Weights of a small GPT-style language model, trained from scratch on English Wikipedia.
Architecture: RMSNorm before each block, untied embeddings.
Training: 220M tokens, 7365 steps.
Each number is 50 + 12 x the weight over its row's rms, rounded and kept within 0 to 99. Layers, rows and columns count from 0. The size before them is the row's rms in percent of the matrix's.

# v: layer 5 attention value, 160x160, rms 0.087, rows 89-95, columns 0-159
# o: layer 5 attention output (transposed), 320x160, rms 0.0481, rows 153-159,185-190, columns 0-159
v89 097:51 43 33 57 58 49 55 65 35 45 42 45 37 72 62 52 44 61 27 36 49 61 54 43 43 23 67 48 54 60 37 45 59 62 54 47 43 66 57 44 64 63 39 46 47 51 68 59 71 52 57 53 48 65 54 45 39 67 56 37 35 43 60 51 57 47 47 34 38 51 20 57 87 48 37 49 47 60 73 54 40 67 59 49 55 44 52 47 21 52 45 61 28 40 74 27 23 42 38 52 46 52 49 52 42 41 67 50 64 37 43 35 52 44 56 59 73 66 57 67 70 32 39 54 45 37 50 49 44 37 52 67 43 21 66 65 45 44 67 50 63 37 61 47 48 53 72 65 49 53 56 53 43 59 62 50 27 45 53 46
o153 100:49 33 46 41 56 69 32 55 62 39 55 55 58 50 30 36 53 71 58 54 48 44 57 34 48 53 76 56 60 80 34 42 34 28 55 41 33 48 46 46 43 48 45 46 35 57 52 39 24 55 56 57 47 33 46 23 10 39 44 55 58 61 48 61 44 65 30 46 47 56 58 45 27 53 38 42 34 48 41 31 50 79 34 52 60 52 61 48 67 48 49 56 43 63 55 34 31 47 55 43 51 39 64 69 60 51 49 66 47 39 34 45 32 51 57 61 46 55 50 49 47 39 80 53 46 39 46 68 60 50 45 64 58 47 58 48 34 55 49 40 56 55 58 47 41 40 47 49 37 76 44 42 37 43 30 65 44 73 31 44
o185 106:61 53 29 37 57 51 63 50 65 60 59 33 56 67 45 40 50 47 49 64 49 60 67 63 45 43 35 35 67 32 39 43 60 44 53 60 54 62 47 38 28 27 49 72 66 37 37 59 68 51 42 30 61 68 56 61 67 37 40 39 47 55 40 37 39 60 67 56 49 46 48 61 60 50 47 66 40 43 61 33 40 34 60 44 56 63 29 47 55 48 45 38 53 53 61 59 42 23 49 25 50 79 68 31 50 44 51 61 38 45 47 46 57 58 33 65 39 45 41 57 27 61 18 57 80 59 54 51 43 48 54 59 50 55 61 44 53 38 60 58 29 51 60 35 50 46 77 45 49 40 60 73 60 50 41 45 40 38 51 39
v90 102:33 71 55 50 42 77 46 55 28 38 68 42 41 50 43 46 64 39 47 58 61 23 51 45 50 44 34 32 16 32 45 47 31 51 40 42 41 63 48 46 62 52 54 41 62 37 64 47 53 31 62 61 46 76 44 51 34 43 48 53 42 43 37 70 65 62 56 55 90 55 76 22 39 67 34 42 49 55 48 46 58 75 54 45 37 51 63 47 39 57 36 39 27 29 40 45 60 44 37 39 82 44 40 63 52 59 52 38 59 45 42 45 44 69 56 62 36 56 43 50 44 51 43 51 58 53 44 54 52 81 50 40 58 52 53 48 51 53 53 68 44 48 46 44 69 54 54 52 55 38 48 57 47 43 49 59 49 65 50 37
o154 104:76 49 62 44 42 70 46 47 61 60 36 44 41 37 53 67 44 61 76 31 54 45 57 65 61 54 51 62 31 45 41 67 48 66 54 56 35 46 34 54 54 50 61 47 43 33 57 43 37 40 40 68 83 25 46 50 54 62 56 19 61 72 72 51 46 46 53 34 75 45 41 50 54 49 40 47 26 71 38 48 37 65 32 53 50 76 40 39 57 52 45 56 58 53 39 37 45 38 34 43 60 50 32 39 38 54 48 40 74 56 46 50 40 49 47 47 51 53 37 58 33 43 51 31 60 45 40 19 41 55 70 72 37 66 59 54 39 39 43 52 48 68 56 46 34 49 48 53 57 48 64 52 50 56 55 37 68 45 39 58
o186 106:50 58 44 38 28 34 59 57 39 51 56 61 54 64 68 49 66 57 37 52 60 39 38 25 54 65 46 31 49 68 58 52 53 25 61 30 57 45 52 65 47 54 67 58 47 57 56 62 68 52 74 36 62 64 67 48 51 27 47 65 53 41 42 58 30 37 52 57 50 53 66 70 58 38 61 59 65 40 60 43 54 50 48 45 57 51 54 59 58 71 33 63 66 54 54 53 49 49 31 60 66 47 39 52 52 55 72 83 29 41 27 62 43 38 48 41 23 24 52 48 60 45 55 49 57 37 62 56 54 69 50 39 54 53 27 52 49 81 44 35 46 41 42 52 31 46 61 54 44 44 34 57 61 49 60 44 57 40 74 53
v91 098:51 64 36 58 59 55 46 54 67 83 44 35 58 43 42 34 45 62 54 26 60 31 56 44 26 52 52 35 31 56 64 66 59 53 59 63 63 68 49 48 55 46 57 34 54 60 56 44 42 43 38 49 64 60 49 46 57 40 29 63 67 43 58 39 76 57 46 54 62 59 37 68 60 79 53 54 49 42 40 46 43 43 43 50 59 41 46 46 58 31 74 37 69 44 45 53 51 46 39 37 47 52 40 38 36 37 64 26 29 57 69 39 58 51 58 35 32 47 55 65 86 31 36 42 29 60 41 65 42 45 60 55 66 52 51 49 51 41 48 46 61 54 29 43 54 80 62 58 65 59 49 47 57 48 60 36 43 42 57 60
o155 090:41 33 35 37 58 60 38 57 43 61 44 41 47 55 66 73 74 48 56 41 65 40 39 65 54 51 42 50 50 51 55 50 77 35 60 54 51 33 42 23 62 26 33 69 49 64 34 45 39 63 43 44 37 52 54 48 51 41 60 52 51 39 69 60 45 52 61 57 50 67 38 38 50 78 60 41 47 37 70 56 38 42 53 47 56 45 59 66 58 62 55 45 27 83 55 32 54 25 54 34 56 53 52 46 74 49 49 42 35 56 55 72 37 70 55 56 61 23 33 54 47 68 55 54 39 61 39 52 62 67 32 60 48 44 51 34 48 61 48 22 43 37 59 52 54 49 32 53 52 49 60 50 48 62 56 53 72 64 45 38
o187 114:57 59 47 62 38 49 58 20 46 54 50 42 42 53 56 62 36 62 55 70 68 54 32 34 67 54 59 58 46 46 44 23 34 70 37 48 48 70 41 35 53 66 58 61 39 51 45 54 37 39 36 55 54 65 58 46 59 61 35 42 50 65 56 47 57 21 59 48 66 69 43 58 45 46 33 60 53 66 37 38 45 35 51 61 40 45 46 41 37 45 69 56 66 50 41 45 34 71 46 69 53 64 38 55 68 76 58 67 66 33 63 29 49 24 36 49 52 58 43 37 67 42 34 64 46 63 58 49 33 43 33 26 51 51 46 62 42 42 53 28 72 33 37 58 48 44 60 54 44 50 56 66 49 38 56 66 44 39 42 55
v92 100:26 32 63 27 30 49 36 64 63 55 63 44 40 64 64 46 41 54 61 34 41 38 51 37 48 39 48 29 75 63 59 44 66 44 47 45 39 63 23 45 56 44 60 40 34 50 64 54 54 81 54 39 62 55 45 55 56 24 49 65 42 55 67 59 67 54 38 46 77 70 36 45 39 62 68 35 61 37 53 31 56 61 55 42 35 70 47 45 44 48 38 63 48 41 56 50 39 41 23 55 38 43 53 36 64 54 59 36 30 58 50 37 61 36 56 36 51 54 43 43 37 43 50 66 40 29 56 55 80 53 32 50 58 55 57 45 25 42 57 42 69 68 48 50 49 47 59 57 34 55 50 61 49 60 40 49 53 52 52 41
o156 097:41 83 36 42 50 63 32 41 63 32 51 43 41 72 56 41 41 56 73 61 43 49 66 39 41 41 21 41 62 43 35 66 66 12 66 56 60 62 48 51 83 55 61 43 61 38 57 34 64 34 44 58 25 50 29 38 69 41 47 58 42 71 57 63 51 59 44 43 57 70 47 63 42 53 48 54 61 45 56 32 62 43 56 39 64 49 41 57 57 41 57 51 55 57 34 42 34 47 57 46 40 46 52 36 53 63 53 54 49 53 64 36 58 44 66 41 41 41 46 50 64 33 54 50 50 43 65 54 62 60 51 29 53 57 82 52 32 50 46 39 47 60 45 62 62 52 65 49 63 65 45 38 36 70 43 52 50 36 58 57
o188 097:47 47 34 49 45 52 80 54 28 64 50 42 66 32 51 72 59 39 69 47 39 51 76 42 51 59 53 51 41 54 45 34 35 57 59 38 44 39 40 23 56 38 56 42 45 39 59 58 28 46 42 66 36 60 83 38 60 47 55 67 50 69 42 51 45 46 41 51 41 44 36 57 54 56 32 68 48 53 61 67 46 42 44 72 49 60 59 34 38 51 82 66 51 53 45 59 56 71 42 63 48 31 60 74 51 44 50 40 59 46 50 69 33 40 32 52 45 65 65 43 47 45 35 37 64 59 49 45 58 47 52 59 55 34 44 39 40 70 50 35 44 42 47 49 43 46 69 52 60 36 53 51 59 41 83 28 61 57 44 65
v93 094:60 22 43 48 24 68 44 56 43 63 52 39 50 44 66 63 48 48 57 65 38 58 27 22 51 56 55 53 45 47 52 58 78 51 51 45 81 76 52 40 45 56 66 29 30 56 44 54 51 46 59 44 42 43 48 67 25 47 56 51 51 55 46 53 39 40 57 48 29 41 44 39 50 51 43 48 47 51 35 50 33 36 52 56 86 38 59 46 27 42 55 30 27 60 55 65 60 55 43 56 47 63 46 42 56 37 54 61 66 47 52 28 58 47 60 58 56 22 51 47 55 63 54 44 55 48 45 44 63 54 62 35 57 46 63 28 67 65 74 36 63 41 57 26 56 65 39 52 56 32 63 45 54 34 40 53 63 55 44 46
o157 100:38 41 54 41 59 49 38 49 67 46 42 77 53 36 56 60 58 48 46 50 59 83 55 56 57 39 56 35 39 71 51 65 62 54 43 49 29 32 59 33 38 51 73 34 44 77 54 45 43 47 57 34 60 24 54 51 42 69 53 44 52 29 57 62 40 65 38 43 46 23 35 27 34 37 44 49 73 53 32 34 60 54 55 41 67 26 60 37 45 55 50 44 53 59 39 60 46 38 70 50 62 47 60 52 42 39 58 48 62 44 45 67 65 65 59 54 39 64 47 55 64 50 59 54 62 48 39 29 36 46 57 34 30 64 39 51 52 39 52 31 80 50 44 52 44 60 29 59 61 64 53 63 63 63 52 52 41 37 53 50
o189 099:63 58 31 48 52 53 36 38 48 57 54 51 59 61 48 59 43 64 60 54 42 30 41 33 37 64 76 63 55 56 34 59 31 50 42 40 44 55 48 53 77 51 50 51 41 46 56 50 42 55 46 42 36 59 60 39 62 39 56 64 35 58 76 34 57 48 49 61 54 53 37 62 71 53 33 59 42 52 30 36 55 75 54 45 59 52 58 60 50 59 64 61 62 70 51 25 50 83 46 54 60 63 76 47 63 51 54 62 51 38 49 53 46 57 34 24 62 60 40 54 44 27 42 58 74 53 51 44 75 51 44 55 49 33 73 41 47 45 56 73 50 43 55 41 43 73 35 59 69 46 34 46 69 45 45 44 45 40 29 30
v94 104:51 64 54 58 32 47 43 42 37 42 38 57 55 35 42 46 49 37 40 30 49 52 39 58 65 46 59 47 54 61 50 40 53 55 66 68 41 58 61 54 68 37 84 52 57 49 41 45 73 66 72 63 51 48 46 41 40 54 60 63 37 46 42 49 24 61 56 33 54 61 59 65 68 52 71 58 35 34 51 46 47 52 36 82 34 42 44 61 61 75 46 65 51 35 62 41 48 43 51 49 55 69 45 44 46 61 29 49 56 59 61 53 43 39 38 50 47 39 41 56 54 61 36 27 38 45 69 36 51 23 50 68 52 48 51 57 36 69 69 41 74 55 66 58 70 51 60 43 62 64 58 44 50 59 63 78 47 33 28 52
o158 098:35 60 50 45 57 54 52 49 51 28 59 54 72 49 47 46 26 58 46 46 55 35 33 48 26 27 53 37 38 45 55 37 39 46 49 40 49 45 34 51 54 44 73 50 57 51 54 43 41 57 50 28 69 30 39 37 69 38 57 41 61 56 73 55 39 27 33 60 60 84 49 62 36 61 48 43 34 64 57 31 46 61 43 53 47 60 55 68 49 46 88 52 68 54 35 66 69 66 37 46 56 55 41 50 60 64 60 50 74 58 57 41 50 50 47 54 52 65 47 42 55 50 63 55 61 37 42 63 40 62 56 39 43 45 49 44 69 34 22 60 50 20 48 35 54 55 45 52 57 65 36 45 66 59 48 54 36 48 46 66
o190 105:44 59 39 36 62 43 37 45 55 55 40 29 39 33 59 49 51 41 44 67 31 64 40 51 46 41 60 53 55 58 48 54 43 65 65 43 77 42 47 61 17 32 47 71 50 69 40 68 46 56 30 55 46 53 30 58 45 41 47 33 66 70 52 29 61 58 44 51 54 20 46 47 32 53 47 78 45 50 69 69 56 35 47 56 54 48 61 55 75 35 48 44 38 34 56 49 54 60 67 52 48 45 46 48 50 28 47 23 27 45 41 54 54 46 51 47 49 51 38 85 45 52 31 52 47 48 48 54 54 41 67 63 55 61 53 36 41 66 55 62 37 30 42 58 58 55 45 38 43 61 64 37 46 54 36 75 44 47 39 59
v95 101:38 49 69 34 34 54 42 35 53 66 36 66 47 38 54 38 49 51 56 56 41 63 47 61 38 42 71 44 69 61 63 60 29 49 44 24 63 50 35 38 51 30 34 63 50 60 55 32 24 46 58 46 52 61 52 39 57 48 38 61 47 23 32 52 47 58 58 58 37 79 66 31 71 60 51 51 50 58 36 57 57 49 49 43 74 55 56 35 44 58 59 64 45 64 56 29 53 35 39 50 77 61 50 62 58 46 55 71 55 38 36 27 46 30 50 73 68 58 44 58 36 54 62 49 51 31 52 52 46 40 51 15 60 50 51 45 58 41 65 48 56 39 39 47 36 44 35 27 51 58 64 50 57 42 52 46 63 56 60 53
o159 099:56 47 43 62 71 35 62 22 63 66 51 49 45 33 66 63 50 47 58 56 29 61 48 53 48 36 54 45 58 46 60 67 46 78 55 34 62 37 63 58 31 50 38 23 62 21 34 59 46 49 45 61 50 57 49 40 52 29 41 45 51 46 63 72 63 30 55 48 60 53 22 52 44 45 47 50 62 37 49 54 65 61 60 49 66 29 51 38 30 27 55 40 62 42 44 54 35 57 59 37 36 41 42 72 54 30 51 55 51 37 45 74 55 76 44 42 50 49 36 53 54 47 74 53 47 43 61 65 61 56 66 61 62 59 39 44 54 63 40 77 57 61 45 39 74 57 44 54 51 58 55 59 44 57 33 53 33 46 49 49